From a checkpoint of a small transformer trained on Wikipedia.
Size: 10 layers, width 448, 7 heads of 64, MLP 1792 tanh GELU, vocabulary 4096, 27.8M parameters.
Training: a variant of Muon for these matrices, 4181 steps.
Each number is 128 + 24 x the weight over its row's rms, rounded and kept within 0 to 255. Layers, rows and columns count from 0. Numbers have three digits each. The size before them is the row's rms in percent of the matrix's.

# layer 3 MLP up, 1792x448, rms 0.0723, rows 958-1064, columns 384-447
105:169161125139114101136156149105085165077121113096143129107155139162142140166109136129122173154090096091119141105116161141124168128165115136122115133118095148140130099118154136141100119082135105
108:125114146123098109139165138132116120068142117153149121118137146140168127083135098159081136092113100144144116105142128100106120146183152126134053129103114126186099131105163092142097114117128096
100:105101135124174144120150152157139110111142127113135120143174165090132115182128120139121118130164123155120107121065088126168128121128125141095133128140140148102111166150144165141118160186078120
120:122114104193132106146126114165108107135117115112119130066159133091101162156132110103127131116085079132125094129162167130125130093166095116131149113103083100116117107142125140136123121094117134
082:114143084141114091119109114112147129122125142167133086142157108099120162149130128135128174130097114135133161129134076143131107138113117165082120169159142134166148119135154121112155129116143124
092:161089123168142110107146118140106113099134120175158132131116159156111101066101182118129134139141101174109112155174098108126093130138188183123141176175118154111137148138144175139122138135113110
108:155113140083152121118119152141080141106122100144124117133135153155090149121171110080146102165152173133144125168095158117121121137120127122103110109172153130124093120129134159137121159151081123
113:131116128135127159155100111106104120078135132104103134137131147126178118142137148139163130145129115143158124141184130112100135097135141132128126165132120157146160119106123077137123090151159120
123:165122125113103111134124141092133145144078121114150149143143115090143146143132121134113142105122132152155133173160144139096096126137066173165122099143122162139143118178159155133094143120115123
082:097142098143096175134118182129117114095103129151096152175109114117146107119164150126127121111139148162126154086157108094093138139111114112115135127123175110076101151105128123114142122079134117
105:126141129129140124124121128143111139102153083177110128122102120136128138059109128129086084144101124145129134145083134141170151101133085158105146102132114104143110126112178083112158127144138105
093:132100071118170159076141118118116139110105119151141119126148118135104116113109139102158137128130155105157151149132102083101136130138166169174125101146147133103128116172159133163103152092117119
094:140136147160154156112148103127175132140094144109077124118102140136149115127150152195138137101177105110153145096151132113140145099149143134146141106117134134132132122147074084134155112146106130
101:145120150152120098135147138116133133105143146122141079096094127144133142122141116107134108121154152138125139151137127125118123101143096111152150100144137149114057112138156102115143118114177086
115:172158124165121137133115103109128082112135162137139098122158131134099112108153124080116138126153131168174133132125152114106127137174131141146090115125122161192103118143121114169114139130140159
111:096135128154121129111155167115112119145170113088165134121129098117101102102107120160107145173125121102122166139145163143127159139120119115113115074158153093120122113125144125149121120104134139
113:139153171134146102115131140120101104139089130150132132133173144197121133143171098090099107111130159108132110135142114110111136108116100130136114122118198096152095128114141092125141152148165099
106:152136109148183126106147130135143123115136129135131103140100131154142133097143105105141164144162118122139167121161065154105134081140108107114128096144052133133111141118135102098147114120132191
116:136130125113152175138101132163080130140081141134149160165144133128156100148166142183182152151136095096108092115112144163185103152129125104118137149145109133138090082100156136094143096095101156
094:141108118118154110098160110151108130104152109113102160111090151130129096159110095122140112166119099112117115126151190125117144118116074161090155123156131114147136110104162139193137170155102119
097:106141151140113135146114123095108134130141130148101154156111142160122117109158107125104108138117131114147110134124097126118125176143127180107145121143142147165113143110161127143157130136172123
081:136148130088067145134134120111132116130137129167098094111141163132153112117148112123182109130128094090120119098134175105160148117156120096154149106123145187112111158108125153123133160135151114
099:111121121174120210125099161112120127142148138087123116098176088101071107116113136139142128086102182131146161147128120141161107140152146151118133100142121140143101133102131143135097119142118118
082:130115117113119130167124109144110105157095116137121140104140113080123119158132145163131169141119131101112122115173127093137160127115126101104117133132121150098149099123140089154145113123102168
094:140138121081171116149134179102106122150119143107164140121137100065117119140104138113105109118122145142152116157105145114112089130133133120120132104134134135139158185119116114113160112131122114
110:095134106138138169139112142143093151112117134143141097116119148100148123106110135107116102142140121122133094163143131112135146129153133141141097125116131144099071108110112116114145090163127111
111:118184131178131135124158137127164096144141161105128130139115137143075121145132144139166111146120168138123140122174139133148157151140063110135105110090119123147102109152125140108124138116153110
090:147106096106101163137140143163126160149119108175159123162121168130150158113145132142145080122091145133145126141121154114106103118162172105150117108150081102136131101141125156070127138136136134
101:125124104127132108140142110169124100113158180115121152102120082114109131096112108119125154134091141101165139103122142127109160101147120130118115119132106147112138096135130097160118171143123162
107:153134122114131137126169141106067137134117088157143083137122090130125129145126111125137147190125135138111117156116135093117142119089122135159176159136120126172105114147160138109127159104102130
095:171072124152133108139083101132163131148115172127121172165105149140141087107114138129098097118122079160150096132113145107151115134145165135083096155130104106116132140132108114113124132168128153
103:115147141093150140127163117120130117107116182154143107132086125121128146140091122107116114139116123135084146101073148127139115130136127142149091101105133127129155115134113090159160132114147083
074:152135108078119165164080117102143137119120168155133116143097142109171149107174110100124117117121127109153117125148101086122129165103113115104127129157172152140114130130156138086153115184169168
093:107166118138113109089146132136124154117119154113158159125128111162105116151128136155130146111156134102111130119117126079127113184100137111114129109081097121123149079147134084081155091084126144
095:185145113187095115134152129164121154151141176125124105124139114123104144135104099124128091100118156181106167126127115164147134076120148130112126107144137101144134136173134123160116158166163155
093:126143136115175126152110125148109152159112129111107127183119128122091135096151120135149123086146161160149094100111109148147119127113149107138100130143131134151170124139090117139185116142110123
122:114151099124148142143101101145109133144120146114085126132138137154128133105160119171112132167097113088105157094128099137152135093183161117127118186189141140124142100085145098158123166166127117
102:146119129144123097140143092117089095104181144127143120107114143116120143104132105141150128110146120147139116145134139146173094121144114153132162100145144122167131119117118091144135095154122141
105:118099129127136109143103114112130124126143140159134112114105101133102127170097156151129106134145144078098133167148100113147152097108116156140135115174106189122161071145131140108121146063137122
080:102111159125114108132112144105101144101105088155127150115136133112099078125097116150119117142099127122152091148142145138074105164133129109151107111145108155124155147103114113128132095118167138
122:142089162127149151135170143175092102150110123152144140124118121120111113144116101144106142119157117095106089124133099105147111108154121099138163089121157125133097114126115158113134130129127072
097:097128195155137131143138116145119128135108150159091075134138126135095121108128132139090149123131138102087093079117112135116121121175122139125132102103125130164109123149201096116123163143118081
095:125092147146093145136125128168128121151138105121125133113083116108099121129124146109134160170113148203146106134115147113135150168120118114126142133144112123142131113162130167122093153102123108
066:134119101087125171122156097136080104132121139158085108138099104145119106155158139095120141137100142183117143166148117159137129123140155164108109119178110088169161144175132129114111117129139117
106:103111128111096146099117100083128149118113101102150143116096119126139139103138109171126110121088157107107113165115162132181131132099130106091087130116178101148120136128182136130119126154139161
098:158142138121127094136165125110141139102126072101130102121164150120084124113163113134123112127121113171121142150165142152129137139161167173115157119134175122121123152111126111168150107118136147
102:141122139089126107163142134108119152133070134123183119131124138116116138124147100102126141089128121111123123111131117173122152095092144142166140138131151095053152130134107116131116143108129159
117:104098121140127108125120118160111124130109151164093121158131133138128156128153136135112133160167110124118150079152118143132093195173150101121121154139102112110127137129119102149145137156095119
097:110151123158109143111126149197108139132107114131119097198117106143152180142119121149117133175125128167030130143102105110151128160127119112181114121117164105128108148106120155099122135141122121
103:055133118138142175116088147180094077152136119100115132128091120118106111114152108163095100170150155148130106114134162162149088130153088123089105113102138145129104095136142113131130120133098088
102:160164113148127141143132141099108156110065147120131107108113066148112125154135129082154113097131103129110149136105128159122117144127108086137103114115130162165093090120159125146121178125158145
116:143087170120124126106118147140083131137122099143166127162082144163155131140197131078185108146138098131182098083150101113165099143121158101132143114108095105121136132123125144104142152106134163
104:122127125110171153136136090097145143184146118118145126147090080135137195111145165140144123131108100163114133139167120148134153104126131090093184145121103132163148119132165142149142110135152126
111:163148114143101140132102165138080154149160124128102110119081096114121093141135187136149135125188128108127124124145141144114118101121124145138111107072119124130180140172173124146166115101120136
127:170125046129095124112135124132177161119141121112138067146127112131111137155148147138171146179101113129142068091129105096133153109127137116106147154142121155124113143135113126136137163123161153
104:160166118149102126134146146133159108118145168117106123154149096080131128084108121134175127137128138124119137169105104152132131128081134117160134133158142160149128119151126125111162150147102125
098:130134164144144132110121130110120117110155120146133104177170101132140101113150061139159148118159142153131136097171131094150129121143130107124103108150110145119150124099103092119123107118126179
103:123127131124181102114078162147088099141181079136166146113140156132151152128099135173078121109120084096119120099123098143130141128108153123168132150187099132136148102158108150095142107154122105
099:157110156112147131142122104147122121145117128157154180136115121103182118141112131139106138119124172154168096111075140158142123121104096134133134107133113114142122112138176154115081127132117119
120:125140142130145091136200141094149152125167129108130080106123113157144139110107127141192084112109124134124129114085133126116104174169098143143145145082170135122138110127105103106078143140138094
102:120130095134138099125157143095122150149157143146086137151141127113136138168114140144102133129103123102147142127118157136128148129129102121100110138135123125100098150159095117158103151134094096
088:095102099151167133146073122136112133126104085148133131086121117125112137140158132124125142128122138103163142125156121161127141133145071135128115115068154121141136096163120126124143143159118160
102:177180139108122125170150091096081116118093133084164128117151116128098130100110108111125139156124165137117145133143110156133139139143103110128155121116113137070141168086115147123105176135100119
101:142136119126107151136110117093132122117133123091129121073158055094122121160130137112124137138115165129131169156111136089117174112105145144089084119154159135071122094130179140092147121098125126
096:095123142142133112051139142112123137095135132100116120145116146141098130092150132130098154123102076135125118125127123126135145141128123132153149126135120102117128164157129082151073137108111122
103:139118089128117121154100151151152133105106176179125126120125142177146075130117137079111163091117145124116138155099142150141150166102101130118123135063095134111105121144111152103158161096151127
091:135129119159135147129080152158150117112102169114167188128162132134199111093156153119134142150127140167137080113125105133102172107155158164165088146116144121119100135095120152189097141072155152
096:142144131140149132109120081174139144122164129106117123153110183103136145107115146111170092136167113126108112167101088088155147079122119132117123099082135125112164152127127136096103094133143132
106:126110139098114125156120125155074160123125129153129099099147144138112128124101113141090136155154140113118092116146171157046102095109099140124105113139151197160156100141121140152136156172161113
096:173147141140135149101120149084131083093071155121129121123136135149111118098117107135142153115120116116147142135152126111104119164162113120115092123125108157119119123142114145130103121117100177
113:142134124097114129112125150104111131137176101136116151143080153159112127148158125150148112105140136104095155133142139102134089145143138123144154128163144159151136072106115169145127130133098132
079:132069134147129142098122159133125136134118139113169127107083143104133093109132131116096100146105119168107123114111130133161171118135174118103123158147119143131092157109114085116090146184130143
096:133146155128135138115093135153132165123158133157127115159070097130149080135126135179131118100099093157089132127133074130123124122167087205140148094122127138168134120118079173119106100151168137
105:145134150091113120146087094137152122128170112090097166112101091104074143094097111158113151121113094138149167143098097118096109131172181109138092099101109133134128107099122146120139120161126156
112:127141114127128134136091139093078129172117118134138142130126136124109108139128139136106130168177145168117112133142107134122148118103109151129135098084132126134120098125104145125129133138147103
084:103092095105123150132128132111122078131129147138128119110124120113121124067139133138128123122127149099121157160101136145163073118147105118094116149117107111126160097106129104132110144162190119
099:132137111088116123193101124077156144131115162125122131130164146110134149099124134108192086107091133119106100106130148147164130148123119101155105122164104153164173118121137110127115130113123107
118:125133130139132131108115089112145116139116158094128162073128117124116093119093145121108127136134161120170145121112122143129195127108110143131130116129106135125100164110098102146108150111109053
105:098086112118117115122118137128157149132126139135130105125108146106126121111110141126102125133164115138123158164100142146160195141161067128121121103089079178132107102139146127103126152112106061
103:125156129135111118112155132159134176139132134105118159100129114122105081131125133084080130161111126155127101145145160109105131148143066145129054125135083100101140198138149132132117160151173144
093:170107135162144114116104127131098089166081104098139137110163174114107108111127104131103125134114137124128166098142140128151151125169159153145161170150189127132151113122145107125103124103097060
102:150127129132120120142165123143135102141141103115122140116127164114159162121150138132104100149142125140112102113109119101136169123149157126124119132152122098142091171159126111150095151098118153
111:074119145119123145149119126113121135113129094119135139133159171130136082103136146108146101108150112138098122117127145122160151097125150118128069099145132115128141124120136136109126147170100111
121:142118143130127148121144151128103146149112089118114110105152134119135133148141141133138133140139127160124117125108117134129163098122164160075171124156115105175098129147161105142100135136141166
072:154117127062125116113091111101161100159131130110118129146153149117142186085112170131097143125178138132114154099144108120110100168137134135098113143137157134152135115123100131160132127110146137
104:125101084142099131126116144108114099119178103113144107115181107116176155105131115103143133087140139144116110120123119113144156134136118146095092084106125125126153094128149133116165119090109119
088:145109126154093150124151118109159155140133159142144142193135143145128149130163094139154187104141112136146115107105153146088120093128126099156151140139090123102171115101101120153140120108074146
090:156104141117126100107128122139114120136136124150137167086202140170101176142148101131135071106150098111150115143088133090145125107120142121114111155111156142163124106140103103122155158135137129
085:138123127134109093129108138135099129081111115128122150092123107155118079125168144157142099099119159123175123146116163091144113129095146082110159112105096130132106145124131126123092152119062116
103:161162147209099154151158099124144117104157132143116114115167135132165136110120162125112133152133145097161170151138069150113091088131110141170144103137115139151087116088150121127117098116128153
095:124125113174163129153141142097116154147122138104136145134118146099085115161139136093127118129111145192145114123136113096169151126138098168126137112168162103145092089150148112157121131077083100
098:164153145123103132149118115087087138143130087118135135132170090116140122117122123128110161153145131090162121153136097134142148128144139130172127118167104185103126145115102107134126142168114143
096:153181157087120149155140108135126120100140131116082138121161186118110084124134119126144092143105116135116124068166168144157143132154101122108128097201139095116103111154136116109139135113106112
106:160087125133115117124123112155112143110117105124139131088103130152083162118076146136116129138165120115116131126145143125114137106153084170154153105140092158102104178106119101146113152107108149
093:103140159145148091134161147166155104083141091106130094130133119089083148110140160132126104148128163136123101118180100115148080151121170117172161124153160099118134120126098116117138132112121113
091:140092150126122110151123115143096131179065136123126130135129124111127093178116098118147099139110097171145110117098169151084138127149145108125150104065135149138104127113131131154127136095162119
105:165122104115084091123101171094143150137109123131099122129165131113140142134120120173112120149133130137106165111119122110083132108114145153120081124157113146137092172119102074123122133136107167
118:129125142148141146130122131136074162157117120145122134149140163132155130121149192139130154128110130124131117145132077154154115152143125146137194149124132121104145130086166131174164117144108108
092:149109132166111176149159123177115137122125106139164128150114147153088131158151159163147110130145098144101125097136139119132133178170156134118123135108164169108150139181166168136127139117135095
113:171128135126156103081138100129082111134152132119127145097137130141150130113145137091148139095142129083145131118137132128120116130101090155148099128122162130097142104128124133125127143106128114
115:092136158175127101110156155123151066139137151126134114146159146067102139105119117106157124114121121165125101124148144149109152108106109071129142110114124163131127147147127136133134109185149064
108:142091143104134108166061145138118112109118135147113129118146146153151139153172142103112102144150126098117098138135129102174141178122112155116129120113094134128113143097128136120122143137140178
086:162138166106122158083098111131119114155156126127138119125113110147118078123170109171150123154090139166158100122106145111158109167161133123137109176141147165128111146086117108116126142132106113
107:132085150103091159138133085100105141118119114137150143103117106106133157114125096131092077134161139138118109090104104119164136141129141096101097084112096159153090146089130120129056108102161099
100:144146135095145135123084084135125115128131152123138142152144143139089141106189128115158147162116109134115145145132133115124150159148088149189121164105103140068118137111144112175102118088118116
112:137142111175118108131178138097115124128155161118133119188100145146147155096128119127131116126143131144140150125134163157106141141074126102118130124104130106126121098118146106114127131107179100
096:133144083137116166152099110124101099115145132127150130152124111085119142137117133162118168139148139164121111097145115083130159164171105120121119137119121164141138173136115095097077132088147128
# layer 3 MLP down (transposed), 1792x448, rms 0.0365, rows 958-1064, columns 384-447
114:107123078147146092131160135098109129164161098097121147099127129135104136122106155151132131102119151120131117093114110124109147147144161122132133114137102149134125136172115168185127125152133121
107:083107120177107126146126169122112131145171087109146138155154138168147102124106128134107127126155177120132113124137104138112122170110118169078168167132138159085127129138098126185138132129116168
099:110126101175159162113138131113119127141156120142107138103118117121148129151148123132109099101142134130119141107188148140142174170150102116137123084097119133118146130113094118126129119076164136
117:104128129070153176108128165113121135117111133145122126153153145151130105126136135181119136141114153164119158122108092129142115108101130139136109161119107156133147164117117149123142110178125092
081:142120090072180099155131169084070095138105103149161130145107147139143118100117113130135109144105096087171148111114128124137102138114108130132152127118140119113133184182118136110123103098087114
089:115128122145128105097112148210135100112139088116112130120122151080162154093106095130125148118119121095137163154097182098096154124155158120114136106126143109153114123133100141093138125117096117
104:119146142107114119077160111087127113138119176161133108135101141121126117145110102121149120141129121117089131126171185131127121175152144119156125153101146100128178142182120124120166108115122169
109:139125126140151120172106135167157139076143125121103129127114137165074154120080156095132144143126123120140136166141163112091130156148154110140119090137137136154122125138162120108100136120047132
129:119116076135170136138111127131158094116125108130115132119101163137143128105148182141121130140129127121140167122123126136156107133109165129166144130125105139168184136082116120123147102135131117
077:098109147100130114141115097129128143131138141126104167170178089093108148139099085106138147155138123133110138144122148181120153132137104098139161143091089137098131099140120130112147131140122062
104:134099155132163127108118149152126134111082125088167136087168110109174097165151135109150114121158116150130121141172123162126105125118131131144105113115133121105114173123098138111118135102116134
087:130130178172135111056107142113149125101110146117121127122095118126141106145108105133145108111167124151127129105161149129120149099118125095106117138123107101123141149080089153172155064162141144
091:116157109107116126119117150142104057147162130116174166170192131145126164135107094071121090140122119110111165144091141132149131123109162152158123164138105083123143165152163166105155161111143120
101:133136119119081153118160114149148092153171123129108155164127130132109143134110072120157160124111123099175095107129126092106121120123171147114111133143106114114121154110120157125071124134108127
109:109170141125128130076157109116113116097140094114092143149125093154178149104121118103095109129145151102084087145137113062173094129144132121117170140114135120090111101121094128142128120159150135
114:151127123076176145154124115114112093130138106155166135119124115101127145207120158155091161132128154114123141135099153138167114166094138144097130146094103092135087116152103164108102174094114121
109:096121104091108132135132141184201115064110129120120166141128133091117110157087129137128113104129095135114137108107120119098096140132150126180096113128149123086099143128103133079104134125135134
104:093075133129118172180098120171118081135107090102161161159152124104139139095151104128111125094133133134147104164133159113076170112139167142138159149137118106072153168089133140121148133120154125
120:147126128128124115085117093128180107122113134101130069110109114135095160163096105118121154173109154122144107180141138108137138192146141129102111118114112093135100165131090094149173123191133153
089:103170146144143169145137147112089123133108115163127127139153122138122094129130147149090131150097198124135127121125110164138145113140120109104149173144137095103096119143140114066074121130155154
094:121141109122140134140129132139137117088135130168149142158118106121135124118124142112090089163103134120109151127094174149110091156139140114146170156102134079083102115143123184143146153083087113
085:159108121136150087111135130095102108165144129101138151123102098110116118113131114113095122147113079084096108142117144144134154128123115116121153137150135139162140107146175114150143132108089144
103:118135162118099079122123160095119120136110141144116092115135133130139083131129181099123127122133102136119129097138140097149160119134121116142119100129120105135144143157146128090090095096145131
076:114136134121117109135105141119098137123137145124132106136134136122147172110130120131107090117158138145087197154095076113161107110169129161115113137124074151187125167166144112136117112140135100
098:145095122123124152139139144108119188143094159137099147081150106143144133104118077110172127115120149101131144132109139151099154131090138127146084105088164141126096134110130149120118132143164104
115:152124079137109137119113107093152142102134158137079159127137147171150111137100140092130118147106137168108129096134172143166113149141147116150171148110118133166166126159123120121087150175131126
112:124112111119132082115110146128099121088117097137096116149106106075169116089145110121100123107129094126114158119118103113109104105149154122115141119155147136107117114153123117120157130114126100
092:083132099128149133136092119130156160131182102118109127112158147107077097137116111111117126121158111123120124066154104155124128103086120151136135124070143158116132118103149148145131147104109122
097:112117187134125137086099164056094104135106128125094110179136150138145182165105114081102115121154128141084135131154120142150153111097161142161118188175129113131086159110094112145158121124111105
104:149129173126152114117143149115144114108134132175132163151114144104118190073132090094131131092127143119159151135120083153135149143116113088098118111118107180096135090146096101099112133117159101
097:129110125110121125116127142157130122134104160135131143123150118137179143139097154082139113139102072101172119143156108159111052143095148109137132145139078101111151138120117109133141159117108099
102:112116105151140105154120113160159120108167138096148155139117198152126108178115137092129123106159086133140103127159162126159129108106104141101144119145118131120112158135137149128140119127116111
076:150144130161110144088136125109116160121121112154086092111186095115144118119149123153138162107150123142127092169177108114097110110126178178106121101168150150128098089114120133175112127158120167
089:115091113137160142170131146105181178127156126136125116136105169129122126106137118156097102149094105103115131183068114184117150094142100080167133129131133127114125103123122175131109108128101089
094:160111097123143113109099162115123131143090121139118144162140147138099114115159117151079179101157107072141159112093114135090152173110108088103122137130144140133124118062093149093130151094106129
091:126140101180091120138158151143149121100140145128166160116099098103150164145082163115150136125152175110087144182106121109118142112124077122102111142126126069136127145149174112134102091146161117
127:102119173132123102116131121191099131104141148136178169205160114152128160102148128128144100186148120148113143147145156087105172115119174139143113154110094121147147161118090137099141147177087142
101:070141112148108133121129112074118110114102146124109137169130164142109128157148075118115126097125135106119124118159127128112161119104167142123177124112139117115114133124117167155123130157123166
100:085134139159171065105152186122132148155137109124131156135143130102181156141153122099111181078121098147128107126126143083094153127135118127124154099102111146096115100151092121140167130139121151
071:096075097159102133151135116089118141126185133125119113083153148141154113169137147130130199122141114093131097124134127086131114124139118134179172116120147123141128124119152112159097174110123140
132:081167128137102125146155158109122152119115106109130147176132123175135158135126165133157127150121114168166154152152162137110133131108135140101119117141137096107118088119136096124128164136123173
095:149095107106168114111102159139149154158154076117178095151101125123153137100117121133170133126137110141158154141116130153105157143163123119124080096074131073104138152089135104106125138113167114
091:131123109099165159096118120150124141120090150130139111136151130109174098138135145132156177116126102105123140109158133119141134138149115151119110136142134145130137129133110121102161111159142136
066:126164127110125141128162191129135164108118126135166209164127081143126063084111130099156083132166149104111118092100129120135130100174138112110131109104180113115158165130150149099110114129109158
099:119118117180123137108129120126164138123093151125141151144151089116110126098154111126131130104151135146143133095175147161116095147102180112137086140162128107116131145142154116126154172102124106
099:109103080106156116121116143141118128137102116145141160157113100151103157118133092121145138162161092172127160160108104135124117125125157140129121143134150168129130104166131113079126101117121079
103:137114113138153087128100115123119155116138126142095134156132108123121136140087097126150129143090167149126095148160170182136127118133131137110123124126157076139123122160135085131155145123152154
117:123120116147106170141113132201162091123144069091139141130138103104130087177070101089122161145078134144129108182132155128101114126106194135150129115086139060102101135119107162091085160126139149
093:137132141147135120163136123119102159134134156128167122107150115131135100159108142100087169114129153121145106117092142118075125139131128108126141147100137112088075126175119091126112155097104133
100:148110104124135139141150082065107179103110155138123127125147165120145173143140132124153136060117131152143132134129109097107137140126155137137106148142115109144124175113114140157080112115107135
103:134170147129143148141132119145122137089133124115130114117163115153161131079125128138145103107148114138133091169177102142125127156109123143124179143105138103169107123125123113127146119169130139
100:128146078137132141168175108122130151109147143134109103100120107138105136149095153169100133107107110127076136176159145176106133116116104179109127124154168123174114097151161139162091135164105118
103:101115144099141156147151119150171138128118144199130107115132144120110125111087114131105126113122120109130114161133132137088102115114107088140101137116122096149084145117102083121083145098154102
111:133098091120137175122156112141142128114126090146169107136176150130112120110126131088100118157105108140147123134108117112113132105176173138148127130113152080155125069109121126135079176125157080
129:086146158113158150157174121161092149116137123167124146114155106111202116105099113147133103141140145138114127127137115119122110150141137164104163080126105119121135135137141106109088169147153110
102:152079130096133112128150146166092154129126101132132115146136170127123113111138120114121140098158118143140129139124133135157127127095112136137083083103095145150125177113137122150109136149106117
097:074136066125110101142145139111113101124127119131134143097123183098140147116136091134101124154096137118169113091084142168125141135134079129178120126153167099117111099143117116111124099124137107
102:124192136141110152134128121116142170111114131118130123134133136119143119093158077129153120081122142144130141149115127107117155110088145092090114115094107154119089140111120158124106115094110166
099:113150082099111105111152118115140118127120112133103133093112121150066097119154163103100140123138117161132182100123107145110052140105119122122109168071134142180109107108150108100148119138152108
121:131157150125186124137125147136142095132111132131133130163150098093077118144121136125112131158168138111127086141135131142126145094134150122131102107137119101118107121126186115115172090151140123
099:147142163118109134121135136089124159118122122180185105131125111157162112154126109127091129133162129119103116132116137125092172100152178145125110130125165138134188108127154126102171095128120116
092:065106112097158167131119133101128105141111133121156120072115122149115119152091137120163137123089104099138150110112118136157108103114123143148112162112140102141108177164133140120122144176135111
105:115154118160142105132108137136136152097145098115153113133142117152127140130160115196164116111151154128110106142151090188093139110060117128147121130126145150125118139173111102122098126089112146
098:080187119095073101102137150160138107184113135148079117117164107163119105181134155127134145084135125104155087135217143149117072143159148115138155108132159142138109095148115115113131094129088098
100:146101126125117088106121107248180120110145113151161123129135142100158125191133137113133126101133128137136181095123151118071124060121139106131109146159148128125140107122097159124146086175115141
094:149100178107170134136146101206162122157151079066126134124144142097107150120134126141122107168123108149146130126172157122140141099118151123149145123171142105129148160133170122134118112150117128
087:116121123131099101130122118091099091137171113119109116126102120090103172164130144095167083118135134085101155170100139140129135151166103107065144055145121146148150090149122119119134141173089119
092:124107104133166122146089120124089141137129126142105122105135133150139166150107129095151147125159114144145135166126177172130131132155142104075092081131116109127123148166139123125174153091135143
111:113090118130140116128135114084103147097146156133084118152149149179162144147117164146148117104096121100076105156089131101129148169124127105101131103135111162132133189166105118117147136087098097
093:103100104122131087167161097150140157120156105127148164133135112156156180114116117131139091138152116151102134114151161107096093130103173137184173121102135071127178124087131109119109126147129133
117:102130141120102138133129143143135116157103106118137203114188165084131157130129083152127117113108112157167094160111140131140110105103151119097075103124151121153130141101119158097132158124104139
081:152100149080173127151119146144107112078157139151140129099155089146121131108118102142148170114126139112118176135182117094128112115125120102160108125154071157147139102121114134090088145124084095
096:135095167129156090128144153104131140111122098116089136071100140073130144157122130124139071154158081091131148127139139150180134116091094134144118108145161198139119117131135131114146139133114098
104:112085099136111139069120149173102110073161137150095115157080176121094103101116062085140165146124145175170094134149123118082115150125119119177153089156172149067137105135161125116130127119114185
102:129134126126092080124142121106145096092132120134101128111097102144114128106139144137158119151135089115137157119136145143122157162167162129134088178115119116104133113164135131130113122104117144
080:184148125122092140130110142140138184122110120133114095124159116098141134137143152164138134147112130151107138119141083166116130142123126134181076097122122127159127143163110131133099150101123112
097:150105136156119126098121134154115111150123087166165092140127150157132137139111147155071119119128095136160113129138153099108121102136137149110138118115143126165086147144144126144165153113148159
120:145127092141149114101121119166149113123101140152127161103174107165109157125137147117123158169102178142118108102144160144126100112115135143163109078157158087098113128117093157142160154127123148
105:165162138123144109167143101075107093145134159132113067158152137129111158109096136123094139101134130110162131162145054126142127110122138143079110114140122130171138158093116115103106129138144171
104:151095100111154152138119146121141127123144102130137119136128113144123147138121116164173106166097140141126130101155127137162186110157143140152162159129131128155147083108171130144114138108118117
090:124131174161125113122136112136127191095135131171124129153106144139145116100147146129117145084078077119146139123131114099151146113136149117142154134140112129162124131095109147072121106071168130
099:131124155135127102166050142079118131101139108120146143136135096075138143131136109166135190156128134154161188158105138139098145116138126172146138141102119143112130127090141084098164092134132141
110:179139139155147104083161133146167152119141154142106100149128103126151145139135126121140139126107113135142109130137106142070179125172149141121153139089069139110132167147106158137128117074189151
121:117128170089145159154154135149121178098121096126161134183152110126116136114148096104103128110104134096111134114151098100129131161152102185125136152082155124135114131141134098130130118172108120
068:129155119138130105107132150094101102115187081115136142146162130174098126122084105106150084101113126119118142164145150159209134092104103123171155148106140088123152135092147117113083104122108122
102:114109145130120125136062122131112117121136138128138171163077120131107108146097148150099134136112139111108097137078127098116100155117171117124177149110123151106085163121072119119104138153157137
087:114123068150133159139098116175113109103083163100167130131154134134145112127132113157118129138128110155137179143110112124148141145123139113104123141121124134151116129114159106143144095124114169
086:106109132148139133119126156127087147115108148145147144122126070140108127171130115116103125162114158141133091143141085103142176113133121131114129142123128165128120119151116106096107137141174154
079:159079153121142102126158139112175129103157126137138162088172115130120166116078105128090145156104088116060117111149110163147149149151108145107101185169142155096115125138139128125125112119149119
105:093102119089144144086113159143123147157128136163110144148135105135108158173151125130140127100126111134117148163135144137112140172138158145085122106135113132129126116168139124098155130141078132
103:144202117129140101126078129117098112069105135142147103140127131111119078150109138173130123164114148162152078103143116117101124140137167107154102130132169160138142120118120083081120090102159125
096:122145147137143168091117152178140127101155144127138104139126135131128124118123124169090097130112116171116119149104120097103110161084115150139135127165164153114093102109113168101150105094123072
092:144098148143125172147125137132128109128123163134152144164123110124102118150153133157118105110152115131113114140105102132127103145100192114133100110072132086144198132139134140142142125146154156
106:131173107104140138145144105140129109124106129105111160133093123123146111125125067139178150054101116127158120165124133130153147153157177088097100144127118093140105153165074086128165148160135139
091:140150149094139134129107131129151096095158115133124184155159117101162133162166111142121101115129115081118162132154123138066093129129180139085174168098103121077101099109127151133127087120114141
085:172168134140104117157104130124114142098137100141099144120137127110138161134133099120094135109167102074136140140146132125157113115135134137124138116110183105120122114128130087181130101164162104
109:106146137140146149119131150123081146146166138103166145136125177174108114123131155089148120142136148099103103096132127161147125164136120130111135133170169123135177070108137156136130119094115138
121:103123118119123122127140138148163086124138132116110168082168098115138152123124134122149110159125153107116092133137153104101139139144172123094105101133138115127113099139095095118123141169077133
100:115151127123126141077165068134148062135124112101119136154144129145099166087084142142112107137097134128132074141113106139126168119133159140168130115116099148149077154126105116073202110122109114
118:112086136136114090167153115116125172140139134104145120172094152126146102111106148163139158123139150169127116123137101118131141145106121192126134100148138145142137121136127168126084168145150186
111:143115170118137113152105092117112170078165097112097165104129109113111093126129128103129104158129141125136092135144152122156138142116083141117092145088081125104092163111168128140126172130138149
110:144151115107137173155147098080096118109130156119158121120112128118131122128136098155117087123132141129144155105141160132121168142138102119119125119136164150133118136115140130107105106136133155
095:132128125161137142056138101122139128129165111146137104104094116161130138124122103115133158123140146188156121077148114154153158173145142133131159120171140086122169092101138154174094126119102131
109:143110146114064105128103184159132110119141122138098140152161173168103122113129111159123162121087120167109123130144152134131099104113135110145135126136143105117176086153118142128156154148090138
103:123166140138125100136107165133154107145145116107146114143155103143152116153105138145130149137137125122155152083189073155148151135134187145124112129183174174162153115167133111135149119122127066
111:134147165089135156130084139127135134104096092154099148095169133137123122144179109124166101109116133118124136134093139153140117082176129167105145091130155121126143146148105089115183155150122157
100:175138181120100097102164127127078133129076102137112129116116118102095149084131089134136098167122114174128093173130150135083126123145083138141134135115139129172119129103130150117161134122123132